config.yaml
n_layer: 9
vocab_size: 8192
norm: "rmsnorm"
parallel_block: false
init_std_down: 0.014
optimizer: "adamw"
beta2: 0.98
warmup_steps: 527
steps: 5579
Each number is 500 + 25 x the weight over its row's rms, rounded and kept within 0 to 999. Layers, rows and columns count from 0. Numbers have three digits each. The size before them is the row's rms in percent of the matrix's.

# layer 3 MLP down (transposed), 832x256, rms 0.0921, rows 286-422, columns 224-255
092:519481517495493469505497487527496489487470520526478521490515519497446536531492509513492528496540
104:478529528503489468519505527474546477502484481487537475462480506514544490487537505511493505503467
103:522495481516481502527562484501507462497539517521527472502455527494500485509508462493533529495512
100:501521493483497473516521515532508500514492529491489466491483502483542452549520495521473541490475
102:554464503513475463475521512490519489510487460486462497515563469525464528473484501512521515507454
106:538518508495486475488530518510517498500525500519460525511527567497477461497490486502500450462451
095:501478539501500475509457501473473492516450476510487473557497547551476500501542534505504510479485
104:502535520520538495522495489517521540536485432542481507532519531515506537514512476463492516514467
106:514463532486460492499545437525521525495517489506482482474521538502486473468469468548534481512530
098:516489471523483476522487508513484496492474502500478533526495537516494437486503501547503523464446
106:517542520490529546502490513547502534538541482509491496508491501470506521489481525504452538514529
106:478504505487469491486483535474476502495535520528437526482561519490486491478496512493523464479547
101:485533491532471479485458473526536509504504486524528536512504490484475495484513457508490500509482
105:508488469465528479484464502482521557462537493515476452520478494487510533505484464501491533517520
093:495534507502499517519517480489496500533478489476524509515518509492506532501479497488454469500517
096:511468482477493530532458520510444504488479433525501456493477485494491523537486495488520492486477
098:509527427486502504494500517530491468503517483482500516499466479502503485514485482547531501504496
104:527565501532499492485526491532512507513483501506506510514505502517566495527506468504523511481473
095:482474527484508553452476474521478487507515490517501550491444520512542519511509562490488440507496
107:502488466514505507498481471498521499479478520514484521504519505507475488500499540516484490482449
097:521469496487499515509507472542488467538501506506475483541510521488532459475481511515520499498519
099:510502483521494511468505520492498536517525495487502540463493512503511492468461528519509466544552
104:528513451454541481490504503532449508485433495450518496497533503492450539452491493477503482485490
094:481440513503558501469477488451481434468504498474490486513450488499494499462491491466444519494498
104:510503477482485543504506537450519520498491496553435510442487516499489504505516543506515498496530
106:459468492491462469461525482526514531494511500440501526507482527503542462484504508467486502514466
103:508510514499476540474448483468486446513514516464528505456504474498529495505506529449469496508509
099:528508480471472492496516554509481464490493465498489457496522535515514511495491523501497544527481
093:534462490475529520517507505522522489475496479504504482517492514486481507528494510519500494467556
099:498523501480500523489507496512471505504508461510479514540517477525541515455527476485529513478504
097:502508510486492489508503492500533544512508460479463535475450541496522522518479491516538521492518
104:513536508481465505537490500490506528475491518517474505487537454493467486485543517466505489483470
099:527505500533523501499486527523485499507490524525475522503554521469481525544477567523524477471493
100:524539467484507545491495523463518511504500511482502512496488496503518477521466504484489532487509
099:504506493469492489488494511482485524452479508491476450513486482532493478528504531515485521481507
103:466500491456487513542488507484514494497474513500499505457510523469460514477470472483493507522512
104:503488512495458516475502503540512494504505511530488501524511455495485512510489497541469492501470
099:484502465516514556520505486507541482519456458459478512469517559522469481512486508536462489509508
101:516534522489460494495516516528478510481536464500525493532503470521568513464483481511517494534514
099:503528482562521520525495522503508518494525523533532517534545524508480486484468510485516509524544
094:485489474505487502486498511503520483537476450478478526499468506519529520490532497482469479538505
101:520545493509480510497515537477500475534553529516491523480494504510516504455497553497500488493517
099:515510447498503464490523464471490509512505510480537518488542531509492515457508553514494532498505
106:448515476474515496494515479531470484491500486483513517543486478508514517539540489487480507521497
098:478461484486493483516487516500513517517464529510460517528520499511518498446513537498484504452473
105:497546497483523464483491522539485508532520542450519428478504521499488480491521504458521517495481
104:491498495514482505518507478504499478459472496479480476511477502477519508536490556548545512485492
097:497459496497472499506461500514525479505528527477475487481488505516520497533516505500512504473499
099:510455473532505450491489517502507531438529449559488493496538499502476507484521476488477497474517
104:508489487474512530521517488520475503499478511492493467486444479515505464495501533509550496520497
096:463515497447577506520543493503519464503518485457540522491464516535444466476529517535509509481535
098:490489454463511506526546500456472491586490513521531481479523510465503489500530550502524516531471
101:456472510536543564521522526505512510549513480509506522467484466515485503448479526503495508510505
098:480433496493499520486502480507505499458471455476462496537486582516535512530478488489502549519494
098:512526531485497534539480541522515506523464513496457540494495500486498520502543506513489522513491
097:545469500470514497483515464484489508504483486466477458505496429511469481520473485478484505529486
105:458503530478528492515485488503526512498488429494501524500484483541514513538520458493496493473493
107:505501503522534532464497529537494463525473502517464533472512479466432481524510472478521514437528
100:515507494537497495567518436496500476540502527459537484476501500518544462482493532528475491446531
106:460476544446528505508505559494497464516537481468506516513520490521524513497496480517505566483510
104:484495505519513499502492506527526518536531475543501476480487518539476514468505496488542501478481
101:484483511508523506509484472478481509544467551528518558509508523514512521474505510477515491479486
105:520438520543544495517503472519516447501498467503509538470518506534515488476469479482487478514504
095:476467477520486566515514495504504433530536446446525499492483510526509483481534506534492506479525
103:548477484474518504490481489490507468496511516481458459504501506502524499508518503472533489480496
099:475532530506492533507492474524504505500472502525483503496506475501532500480517500500482487530465
094:481482518527495502506469500525470527504508473487510479518501478504484453494519451506451502515494
100:476543503476499454510476475486494527510460459497527511503534509522521525506533513495536497520491
093:454485486528547523495508463456517440509461486517540486460512481514503531441511508492511529485521
101:466520521426456482524508499504512508507508543481508483508508483506488457505476480482521486531470
104:519497498535511518494514524479504480539531480502480494527523495485513543509506462522462482510536
103:540532500515513515518469568466496472530509497521523501490533491521461507498479464481510542477521
098:499498560452525484448512487519487518527511522504514520468486475503458496516480505541499501512498
094:478480493487504556488464486529490518515504485477488507461513482491558476502494474504521527498547
105:497503515498465536497478490531487505519505484516469497495500538502498481473480510500541515497529
101:443512531489536562556494480489550501489485523519477496475507516492540509534464523464501473513496
104:545486505526481463496482535495512510514498529517486512544522512491499460532453494538478500466546
097:483497506549505521541497474489500516492505472500556500490482494495481508537470516478500448539506
096:530494514501484548494500495454491473471476495460549464475493522530498468488495498498518499527516
101:501510466556515485527520477513518505537498554497495504524537529503505509499497523505532504486541
105:515502507434480454551532494499490513500497482463507489494473507497533485485529517491513497527502
101:514481477483524505502481479477473490492495511519504499449530477497526493551561533449465525483473
104:485502504483473460541524495531470523504520492461511532506462483500543479465490427454490455509493
096:505529485459514491474512509485502555467523517520488490463512533474528501500500512531535510496549
098:522502500501476489479524483524491486520458477495532509463498463521450503486538476507517526490472
102:485528499556509477540514496526537524493482507492483490500505504514490454527508504524490530487477
100:486464471527488493494464483484512510501528514520521466472485493492478512494506465501504466506548
104:521504520490449513478491491497520485546505527507458539490484487472483494522488520492461476522502
102:515517513500457512519456515497478496530468476534462482464494475489515528452519531541518500517469
093:505475442482503500505481513494461489534492553492520497520519459534528509483526508518532493539489
099:508488526511489510510490499498548503478499539525504445484513516495498501501504514480485550503486
108:451504500499510500492500452496477505483551502490542522494512497495516527524520522501518490529475
099:492484496490541490470520549456531490489527461494519517504475538510503488459443531430505483466553
098:526496469493470526480497528471491489510520541519470483516515492499512551517458491516502482464486
098:483516515451507492449506473518486501488515515474476516538459472521480510511474498505530477474469
099:505522484494486497522487506481506494522477503506498476484496509496497575476510461513515495444519
096:488479512504505471502515508516487476536487506500504477493490439511494486463488495522469534527505
096:512502469478501480537512498451487536498490484494468485468500474503506524481456505503527489509520
102:496477484494505482439509508525454530518515521521496486540513500489501484450491535492500489534497
099:484463485524526513493521466465465524499505550498461514517504490482540501506473543507488489490484
102:528494501466554487523487451534518492494534461513488478530496478487483478513506516490503514473496
098:490524495480475528504532505525508505471498482499468467509489492547470480496497538515532522507478
103:521513525468482491451511459532495471458512460552483514551476484501479493497510488482467522497543
094:517508476514486485503479495526509485458481454524512506532475505512503496501527499512526470509517
102:528512452500518513512478535518498513499458515474536505494487519510494534505468474519478500496540
100:521501494519496473466463503488514464506537513483505493541514499467487515483484489512467509460496
113:511471508485505488501463436478489491493505597562466508508495525475534474482487495523515524538496
100:500458527490507521484489516471491507509515494539528549512496537483485516464496491524481493501486
099:481476505511510513494499507505490509507498515501509497490538534527489505494499505529538507480482
098:494488540510544529508528496491490538503542542491508452505501478519519505503509512502561526510477
094:536517527529547520494466521475523460493524461470505478493529513473488541537519492478484520498495
104:529532435531505517480522502510546525558521458491490455498426491468505487504517511512478490544488
098:505496519546487511501487507513507495518513486480482496566455495532493506505520466513491468529506
098:542471489479536507491524489479475502474463526523482498505479498520480512470519507504461477529517
094:532479526502527516461479505494487503497487493523514521486521551499443469505483506497547486479481
086:491525486482469516467480501495487506514499483491519509518537540494517441527496498500542468515472
096:446482450471534489530467531507521504486469499504488481472503503459511520461472524468528527478517
095:540460510497513434524476499509481503497495452534490462534497507490490467493524470506523482508500
107:464503507477476508484474487515510493488492445506527508549514505500496515518473561504497492492490
101:503531520474490476495453482468507520485489526542474548528514496520489496478513503542478529497562
105:570559551519507483497478485478499473498494535442478523527489529502543493453533514512482492489537
089:524535495531471479482460457527478505482481516518519522492516501503525489516537530506494508488464
101:505514463508569505493514498451486528501509545460513505494488479449508510521533497473513482515502
099:481468483539485527473488494496495517514518515503569477494479466467547492473503501503529472512509
099:474500495540438494544517459518520505477536486521557532525491491495509509565532464487516482483535
103:447475488557515470484503527485479457548480476480490490516489457495532488515484474497523548483486
103:493513515467481473500489543517504520519508501494457518524464510507540506509541549536496492504475
094:521520447473508526501508484508477520525521568512490466458533530466520463492511502466443502519457
105:477469467484483494521503463460468479516495495483506444459507497500484479528531479469464487476471
104:503509527498508482480529509498465506536538448525509525449515516519444463556496523515522506518554
095:505505470469508493524504464497485478502558455484554543497507460509463433473538499544500516541517
102:523526481509515509518496502512499497480494471530468539523503500488458452515523519523470512502511
103:490499506505528476508496491495525523499488536538455478490508501501448494484473530478512489473497
096:491507479518492508522501549498485456498536537488499466528497499456493538490506474492548475504481
092:479495503547513508480514513467480492457481481499452511524542488521483543452516468477500484543512
096:472494496532520523529507498516530501493534506479494513479485497522513481493432494507494516504468
100:495468495509526489471531538494445500512536489511519522434493483476525501492518507462512499516485
# layer 3 MLP gate, 832x256, rms 0.0961, rows 287-423, columns 224-255
103:539578505517503481521506505502499475536527535449529467460456490499442515511523520508566487482533
103:489448521471491497436463544496494527489455518488497486513503474503552516510536521545474523491519
097:498454499465504524512509509507477472513517515505484543524517532483491505534548493500513514498508
097:514516480475545514525548502526463508502472481485525498454532503548513529510513494498488507535508
108:466532529499452507465478537479490501460474517512533469503498489515523492478543477470506511542501
097:514500499469507551476499537515463501489493507462530511459471499489509509567495492480499503472492
103:540501480455497504504475473494458502511512499484536474521522512497564489529503499470513505485510
099:484467475495512527536555468488508533510496474452518516455491573498476493506490498489527487548464
096:521572563524503473513520524497509499514453524527507531485482546498527518481473498516509522489488
104:523503514511573492495476439479522484529509509559514523507527499487464495456487535518479503558481
102:477503516446494513490486516485515504495512487499526503495465525556469520534481525468500476521471
105:472549480522490500451550507521501513530465522512468480506486512510509509458513500528498508512525
106:526506535516511506506469515482515527461507479457529441521536511500514520502506497481564495496487
089:532516504507489589506491486521505480512473478485503472514481508496507514500534501471512457420489
096:465532486498492424488504539485513507538491512521474545508493466509520480457462527482515486522510
105:520484503490525511480529506464476527550533507491488527544483515530464498482482502456519479499502
101:505508483529521525498509507547505542505486487489500516515514487464468487530500509477526506455438
095:492491493523509540504506531496512487503478486543511516471490529450490495548495541463508502474452
102:515513502531506488497483514515487489470518478501493510483500491438505480526501510459522504537518
099:504509503559505464457454469528449518493521537524490541500475466477483483503482494509473502544529
102:498479549480498515479503482497511517487479481479486521494485498530529516473504519481510542489472
098:514492535481506487443474487507472523507498490525497522515502473511507505543503532522539496492502
093:458518514508515488496546487488527468517500494534504510513462527529528516490511525552525511459477
107:534541464487464530474478536477519526501500511486553505511501511467473540526506499527469540478527
108:468495476507487510494473519522487549524507475500508537502434520501517457518478533491524512494471
103:526489508501475453509503486520521509514518486491508495502460526504510466499509476485507530535459
096:506500465526514520468535542500441529485500487515504505486483527491456476495466523525489468505511
095:480497498552522468474542504526503517507523494534492521467480466494482472478548527473534515547504
095:462484500507481512452500528535499480481526500483505483544483514521536504527539503468467493494481
093:544533515481501481505485504484461523488515521503478501561484468476527489525513506477556470502484
109:489523523516494484478506511535496503511498486503550485543456485513504496497462486499498494449477
101:514545509528501513487482528501525506505506509519468515492478508508474489490473498461522493516470
101:457497538501507496520528509501512485509521496512505475548522482494493488468490465504506484454493
095:494528506505486448488489500536486511478492499468509496538551497514521517494493480495489478494463
103:554477520484528523496538512509482528479523439510484498517501515517503525530507524499540532479474
101:506546457480497496468520491478481517518487560500505542445483523520477518501530473491527547530512
099:527443526507503531487495479534515484455469515530503566514487516489485544517460532518492495523504
098:515530476512511499477513436467500498438511512499535444475464526509489537503487494472501522555506
101:487492535453460506456493470517466497487498476483517527434504494491504480492533517439474481488496
089:469507488489529490478490447459503544499519502532488452477495526514494482511497442532493516499503
101:526473518465577528465490549517551509486456485470518459472500534506486514535488487478517523508533
097:456514487517518532471498526540514520574499528495476509509500430552515520547445471517479535474529
100:479529490512519530498482511471512472497491514444495459470486441502500509472489454526493499471541
093:469510498486482541499482549485493518538481495499516550586461525493517496523539554484557501520462
104:555518553563470533520506528533476503510506495488507533543498471491527515494508507521531482495477
108:510488515512505501462466528485499469526529491487519500468516504463515533521547528435491544493484
099:501496512508445485499505516520504494500530499519506490527534519470503457516504510492494492514512
104:500523518505519540437482526518480458533517486503531491500529511497490476451501541534524510495490
103:473477539493512473447492543463490489545508501518473532484500500490474484485532536473516529506541
099:524466492473439507468483525513567495489481512485548514500496495546506529514487522533530497499560
095:509517512539493474486496481463484510495509497525531477493472474563497514469547466510512530512477
103:475556486527477502525505467524528567479480489479513481492504520500525513459509541531510492493467
094:441437495523514554468568513483481474493451519504528495482502524498470520511471519475484519492475
099:526486467492515489514529482466520475499494547520521494527466489527557512525509503466453478466522
097:545532497489501491510494476466488522457465464518528470502512475533457514475497521504511525511450
104:520504523555490516436475501498518480498455510528522540510478481504489506506496502493502514512482
106:476508550506481535489509490513483475527488430489512536470489498495460503528539467497530512469513
099:540521523508527484489500508502462545481449477501527500515508496476505545498517473486546517480458
103:502521501506483476456511509522470504508505514509478503472523492531512520503493511550514526524525
107:468495531534516505469494532515543525539489506522525557468512524462473476508502527465479502494502
098:480462468525480536518490523496511456503541514521536473483499517506469527478518528517519477481494
104:537495535463521518495499513527527462459504479510518476480508502455521513478505497498475507538481
096:501520491494474463507498480483487523535517546506506524473464531519468447499482471512503533546524
105:522499516520531513505513497504496503545489528559502491478501481505498525521478490516496547452529
098:532511565500478446520500507502505499503477497523479491515544534491510498509506498463516543487460
094:499501538504531535534473489481497456492494490492482459505540501490499518443490503507529476456528
108:504497513502527505481510528503514498466485514507546533475467528488494543500486522497507488498527
092:466465532471526523496502500519532491484496513517486501464550539476493518502459504493510519541507
099:492484541499488540491546500493482501494509511536530529499524526540534502496525514496504463479533
100:506460524500494519502541513493510509502477537484498504491506481470529502494483528469489494520473
103:478477503517487500479475564440526514501513476497490509499532470460492494506479501443472485480513
098:506509537521532535494481526512489495456508485505543534486522506512484526498552452540442523472487
093:477499494512454463532458521529517481474515498469542535477535500500500468473527481513476489451503
105:505494486505523489472499565528505534468506520489494503468520500539494507501551498504517484524485
106:479495496541509484504467511491480522509515499512498507515489493542505457494495497460517495492453
115:521478522494461547478494487508500521482503513511497514503527488546522540509495503465478526485539
097:523536514487486498491477500493507490513498501507513446486551514539544521480516495511476528488518
097:496495461527527549506535512482483491465465507477527484512473484444472445492491450490512492504537
098:491478521488496511525476504501516532524454455477507488535467502480522511509540478440468467552470
115:488503500506475477527526489510485520487531500518533505531546480498532487466553517473521493487494
097:489520538487503470530517511501480480515500514541481511508493489481519509459504499506492523559515
104:538535495512517517496527485496491481488456478484504494493513496499476510527525487496468533486472
096:491558486516462474515506496491497495591500534466482484518478467531485549473472544492492527500503
098:540488531506455516508459548508511482511494537489550498451509473506487499492511452497511499506517
104:441511500514475502479483519492538465512470505456516531482465551521468464500484503456491589522471
101:463501515569484501499488520468537555499518516499506515479507484480489502515489493479502524515470
098:520487532512491540484475492499506494494544508500543482488472481474472502531509480485514487508549
106:462483508546526503446500487463515544506514492477469497485514466482480473471516519514498511527509
091:522493509525498460451510531478494517549481522532472501541488505499490483499556533523486490490472
095:519501524489493524469482466499480485516526484482523531472483511493471484477463497522500500514486
112:508454486519470510505514499480461524497478477478552551517478509455522484514461500471495484551447
098:470512520514517523520467502468470482485465458535526523523506501533500506475491500484515477528559
097:461542560525546482501495507501520492540508506472500482528512536487478489462506510520477479493517
096:493453519454487512522495485534529502501480483460561518466528482539496480537538457431518494511530
096:481461531484517525513527543485528528453485506490526486522503484476542471499505509474582469499493
094:454490490518507507512527481488489473549480471495505465475481499528480495484478522521486499486495
095:526456507517501498535529491502558529481513522472509492516523479460476507501505499448502485522478
102:504505493497507502505523478517516499518511483521510512502471484483484518482516509473509468476507
101:508487504461460497508459500562526477516497481496516523520507485534530497492497529490472522468483
102:530534473473480462459455517475466509509546503506520526548473502508510436538538506446492490531510
096:511508487502531529497497497474493482489529478501471477551489484462500483517505489485531523444519
099:500535497479501528534482478460524502505482498547482493521507469496511467476473491499521505438524
092:485497457526509477507465511514489498518488503482485521509454496474491471503475548509487482494471
096:479485492497463526542474504509535491486488508558498514544486505503487473480533532482482474465485
103:510500514484448476495510511489517493485539489502496505565530480471523528507496486507515534486499
111:467494476482507519451505574485545488471523471534506549504508459524492501465456527504518535511531
100:489525503491499479491501470481508512498484518515511495498531469517489535506504510510504498532490
101:465480498524540485492518504494494485523486526536561500498482543506509518492508519467510447471482
107:511524545491497470453520538495498518461510491529522514471558496474490485490510503491474524531507
089:444498487490480485475507480520529552482551484504483475466525517514460460489497511506455498508489
100:459494491474486492469465466516529543492496496538502505457550496485516525524478533496508510434515
096:535484492522502483518448510481461487505482516541514509530498508521483521535508503475515470513463
099:501548491512546458486474480536507502510497492536495492484468496517487531484477517476523534506544
093:458499496548514468511464530533467426531484531503517531512503465516462474513492512488516520491517
090:511490512527526475532473507513495493485489470564498489532497529482520515453491557532517532491491
097:499515484535523505465503492549504517480486475502527478464536504521494511479544498562530504520472
094:510497491506526503484491482518511489543518510476532504523484525517553530503547484503513518487489
105:496519473578508489510504506454471515504501516546520511482486498505489483478472498501502507463544
101:500498545484521469502506493514538503502515507477496502477528446518549563484513482503525536490507
107:465473452492463534476514502504481504484569479512466506463525494478480495504531495485518530494474
091:484503506504498475483465528485443488461484483501546472507541508504516488526502508514514520460451
099:506507499470514510511500485534549526526484503500499486470527486502483508477494548459502562465470
098:505514459482528532488490504468467484499490493515530495471454510507493522542542484488498536493505
098:518449510497515504459492505502524471510515482474492539524511482531539440471474514505484501502520
099:498474519489503480531523481495481464505531488503517523449520540542477474482478526520553537518504
105:502477463536507480523543508513454499502519497529509481497502488463466481536496501510498497499503
094:492530506502433453541470483502505459487457523531498484485524484486490481476480519483496496500441
106:488501507506479535476469533507502512475493490539530546497479502515506501509485498523503506507506
103:530477482509480502525525522526465499506556512503519477519509522519423514503529492526494510475523
097:522532545531454507497462515492518509481502533521517490514517541443496526493479488503509487504442
106:509468535529536512501474457525507465496504479523524563453515546505495495461548492485497478483493
103:483480507552468489459478463511554479500508549508493510481526504481500495494529501477522507492499
096:496482517515486495483447505489519484498491440464494527539444560447527514507510512471503497520500
087:532499535488535542476500485492529496468515513504509485489474477517481485481510532473539531451536
094:546477513513498488509508519532482480541462484503526559507498489469498459505494494416521514476527
099:491462527510466531474491516511496509496505481496532553512514488495488532531558509502466446563469
099:483485502542530546476500465529499516486541489557513530486481520486506531512483472499521465545457
# layer 3 MLP up, 832x256, rms 0.0919, rows 287-423, columns 224-255
105:485519504502502472463506449521566505526500535495498461468524509546493488482555510495492499487523
106:496515517523496489498468513551465484464510492494535526436520496497470516527524490534536513489528
098:528514499517469512473532500513536509540469495535471523537526517524528500498469517548457477488493
102:481516509473506480501488514528522511473522512517493475504496524510499486478487524520490492541533
106:489482520504467487476473519539515433530513498500482506503445477520520485512529495556508478520520
096:507493471483503483510486525489462517481514451515455512551506507514518486466505460487485482509491
103:466503528481538458464453497553510495539513458503491501533497495508493520545557464489534527500489
103:473459533526535444504464476521544461494555521557477509484533523501479493515522486466457529508514
099:480511527504504435492465498508452496461497511502498515529531525511499477498501498502456509487489
110:483489492517502529489505520544487507491526523494496504501485504514526495441499512496514485506509
105:487506504534497466510512495544539473504523489521544476456475496483535506465480479534448533518467
103:497527487501500526515530482563479475502526516474533500497511523508507470538513528528484503470537
109:519455509490507519471491493520500502522507513498527472491550482512489512481516506499483515512532
089:484471484484495529561507511483514565513484541485527472483473503493528487495477500491530502488496
097:453492467518492487491464523477506500495485482489513474493470494518503470518514491494485450548535
098:488535525485514491488531528496505470490516485512501444484571500500505524499507482545531514530530
103:495567517534507537529554496507490525491503506502523496527470484481525514500533520551469499499512
094:529513525491495540479505514517466472481517520512532520520516512530521483513521503483521519484537
103:487458515511519480501500512507546533509471521515512492473543482480517481483505511508491555509457
096:479510489520495508462500439459478476503461502501501493561524521497516501489476486488471534492482
103:478506545504494464483476508487458469459494490493485516503491501535468479518476499488506496516531
104:487496453521527516483474463474510525512564493511495507539509529470502474456478499482503500500489
095:493485491536538533525494505542535458484520525483477487477460523498529467524477508492513474544533
108:481518470517526505502519488488539539477496507535488493464499553547492539499511517531474493512492
108:535514488590522547477501462494472485514510521483487493482478526485475499500509496483513479496480
102:489502484524491505517493522519491517466512530542509523478511508512529482511494522493489506484523
097:508550487508476468470524515482518501495504508530492536463496505534494452520517540538523502518547
094:506547514544542500565505494505454505563448482467482482545505497519507515507499487504526560456503
101:504488483508499478524531482501482519461508503499529481506490501489524517538461501460503533485523
096:456506505538508521479544540441538507527528533509497464495471513513454468511504458531510469500559
102:463554513451496471473542511508507459496500521505478454507479512536500499533514517511573486508499
100:513462541537507481485472511519510470534507512516488539482521509500532516489562512453500544462481
103:529512517522506520513483508463513482458487544529502494486514455516524494505509468523453521489504
097:503524539512522497497483500549467539532495478488470489522521512479526504483473512475473513469485
100:502478482498492534515502480535515513467476500506510533510464482487504527465546500497499488505518
105:505464531473504533474485501539488520490509541499519522511469490459512451506445447511483513513529
099:507495482472533511535502502541521501511534454535454505501465514535479486495506494461465463500544
098:509486486518504506480495480556506463463515501509516515507511458514543495532490489427521517509514
102:515508512484509514516509500494530526445497557504506477521503504513481514522481472528508499514500
093:502484550487453461504472510537481494454476471508494514471485515471541445497508474536485527480458
103:477501488504512476506444470513518489498474476488512477480470512505493510516521432493524501467490
101:531505493526496495511542490529528466496480461471512490482479525509545497462478528506496483512440
104:528501470527480473493528494500506544500544476426472516428510504463481538538471486485568508508472
098:483473499548488527517503501488502521505489515489450444514508492474555523498499486490477538502491
107:511481529507502537489490540483511475482473465551512527520498543492487493534498505498473525523488
107:540498475495473527470524534484528530474510546511517478490490485473492475508529556505517524468445
097:518488533464515471526479527536495494554462474487504527494533502520492500511510469440502521481559
102:481490480530513487498502570512470470510492478554474483502518519522445514463489528500472496493514
105:495464479503510477478498507513509524462514522478519495448475479531497442534506482489482537510504
095:510498483494482530545514480516465509507479495492511475498529528488509466556498506449517491509494
097:492514553478467494467491487497501517490452480430489527490495518508508493536491507519517481501512
100:479497488514525496557488492538490478438486526522466474495441477540505545512476507480536514496473
097:504505493468486532543458502513521540490484471507512494555514510464509496514559481524512546511488
100:492527548461469528511465489463487514482499524483495528474509490500471509500558518485481504471525
097:466474429471543498517553495505513500526498510502528493514567452530507473547514556471493527486519
103:540486531514490512517498529474543510483467486517502468482520492473525500543510511508527461478509
102:502463525525487511489491514502506491479505505520562530473532491464484445478536504459493466510486
101:527554518546470465502493528484467501504491461490515514480518524516525515471513493481520448481499
106:525522499460491487529458477539540518495536461476508528498478484471475522516470470480515493535517
104:489494495498495487557510492530492480503589498472506472495495463521504490542526511504544502509495
101:471504520515456503521502471457501489481561480531524503488480540486475514508545503502449490504519
106:517500489506514473463525495525505525455501540541508473487462494459492531494527516509521524515503
091:483485475474497503508509520490541517522477494488486446495459470516484470519513476461501520478509
104:471502504449499526533533523487450467500547484460523524472503470468510511511464496482481489495494
097:527459500476512481507542500520486464510551513458498538484480499514510511484489522509483463484555
095:488505553491454497491532473534501509508488543474488530532502492500535483516480547530502513471450
103:530478511519445507500523460508507502524504496464509503531536538493489473497535467459494496514478
096:440477472526534532501479500493553478480517533543480499478460547488472485449484497515452441507501
102:529489454492457449487514465532464493513512520483522517481506554513481553475450503482461490433514
105:529513515502499563488509517519501461508473534472518531535491497524471493491492432515515520462540
103:552507510508522487501505499481503541488477490551484477501532498461462491530517447498526540498542
102:495518492488501517506491539487465505548496484539533415511525542445485552453482490501507492500480
093:509486500532518501502485458476501494497533521530541486482505451407484488454507467485514450530509
106:467507482501488510527525495505529451484520518501491530499467508494504515481535495475484476463521
102:439499529479551510498505489524490508508484527499498504491512496524490484516474505509496486506481
107:503502500540522480472480514508461491503458490516502537478497453503518494491465491486492495497527
099:500463536474497500482517531498543490503492478468502514490489513510542499530484504514508482493542
098:464538495531489502495486531484502480474482557509519509537510513502509509533500528506488538498482
100:501511513519518452547528438507520471498506493532527514483493510534509511485462467544490513463574
106:506521473525502500493537504521490525467474486527450503527466506500545518523464526526536536498511
103:530498490530486469532531472470481471488494479490490507470524517513537448512482536523485473471524
104:470548519528506522506552494478508517451490478540498504490468459522475493473476499487479436522467
097:499520499449487470550501506524493476548504476453500489525547534517523518472470543487495513481482
099:506517483528528472576499457518498483497532495467496454534561480472500516522477489488490523505483
101:500495524538434494533480524501492500476478483519509507478527546532506450502506522506524545502525
102:516505508470506485506460527498495497491483517492488498485501481467512520515516493488467549493544
100:510483500480528514465524512515477529507525522505484514481483523494461532555540519531441531521493
104:468494447486520489476513478514481486522490507471530464447547511473453550508509515489504517484475
091:505489503512497519509505509477524551504511480545523521483532529470500479487521506490486467513463
100:473478548471448497493498506456485496499447518492478475476505482504511486474509507517487447478496
108:486498530486468487514546491524529464522509523492489530460472545484507515477465520560507485501490
097:485518513511470470515523515479521528519514481508502504517522500503486499491516518545497488513481
100:510508488509493542471515530508468476479451496529516506501507497512469524494498507510506453540536
098:531495485489433497501487493478510484506480537458488476519523506502505489512487533517492522503504
097:505461517504519527511489452514479482504523478456489499488561495496463459520476458558488450516519
094:460510474479516477502491469520491493469522495492481518497475537487527502502459511474550470461522
097:515502438514499520485511500488536529504505551495473467553474472511485514455474518487525467482514
102:541472536489495510500510469536506530507539524511512513500492519461492559502511546517554501509481
099:503513471519503536518488488516499513517483521558511516485520504495493503518489463497530479495500
102:496510530500491528532507477495545494508508493519480500488479434521501490489489536497482516497473
099:494475495533484508495483508478483529490487501513501481535512511502527484484462516491519479450501
099:479525481509527495512523517550491463470479476531470453484496554491522469498539520508485475499551
095:495466460524459553530529504510527504518511495504480514492498483502530523456484502527541477518497
097:512476481534462487546501477446519504514445496476466494502476435439502515506482504504524518521498
098:494546468522499547483469477507455467493506506510497491534478517493489515508506496482493476564507
111:486471521479520497492461501495480497451463448524494477449493513533545475504492479476511486532505
102:528522470509493477510480500503528467498506500496507471477475529480510473481513493482504472496526
099:507531459472524497461513517491476520483470484542517510502486468485491460492499471485534572482456
096:507511507440469494495495468504504486477536488470474535537469472500524491475516502508478477505495
093:499518546482508508537519455492450532507493501497500510524518555483494515471514516539437497491517
102:528497486482511512505505478529495504517501521504483471561510517528551515505523499538496502519515
098:523473504516521510517512509500509508526539490513521455474505471474502511497479481474517520503526
099:529523474534492465524472541491538518481464518454506476519553512492484471506492467494491509498488
092:517549525515524450498514533512501486522512490510509481490501538479524491482494498512533481482481
084:532536514508425517476538497467433485492512491490526533492482500512487501532560501488529470509493
096:501515493507474525532497506509476469490487493515442523522453528502506459482522483491563501507547
092:475520498571517527504514481501515499503473471471545462468472482477490489469498453537507488485506
105:477523483487515511546514528477526458499451494545512448487477498439570459485453522504483502481533
100:474477485513517516484502519564548485508546475506453476518500480526534514524422485475521507495500
104:511487478482485479553503519516457517530513507464468436491491489513476518467479472521533481475498
087:518509543505493552501537493513517494523528540516534537523473498528502483517510518513477509504556
103:514493474468499505494485522515477511452527556483494490482550482507481541514497527502460490515496
099:495529485457497496524484492513492478517478516500501490522534459507519526485468520490528547509548
098:505487465485530497505546483511471526557528485465457483520538493503497531509492502553494506496500
105:488485523514491506490496487480528546491539496476482446497529501499498518444531485508499531510506
103:475512482475480493523506458512517446475549487488512474487504492498509492458493502482545493491537
095:535538528480523484503496488544542476550519513507468496465493488499543535535493514494514463490494
105:458483429509524522520500516481532544466492503504488517507492509535524443513520475469524506519462
101:468511466525466502463522537505513497453493509486518534517431499527533476484518503482486497527520
099:556465520444498537511501459508454484497487504483552484511457503505490507519502511499537551477469
099:498477494461518475486528524456519477466500520486518493542511525558474512500479542520472550511487
106:509500489504492481492467511501509484494489484555486514485476487542468414511499531507485502491505
094:495488516519497485463483531502458479509511524482507510550465536465498484550492510493517481549500
087:488492562506509460496503557484509490478515486465490483525470508492485496462524509525500468528518
096:497553459541513517472465499457472509498498498532516522492496482512507506470491464510483466482489
100:503497495518500506526535507476490469493493500519492533510507490484491507465476509520523529505537
096:481573500546503467519497503500475503522513507510549548521521469543533540480527509518473519507532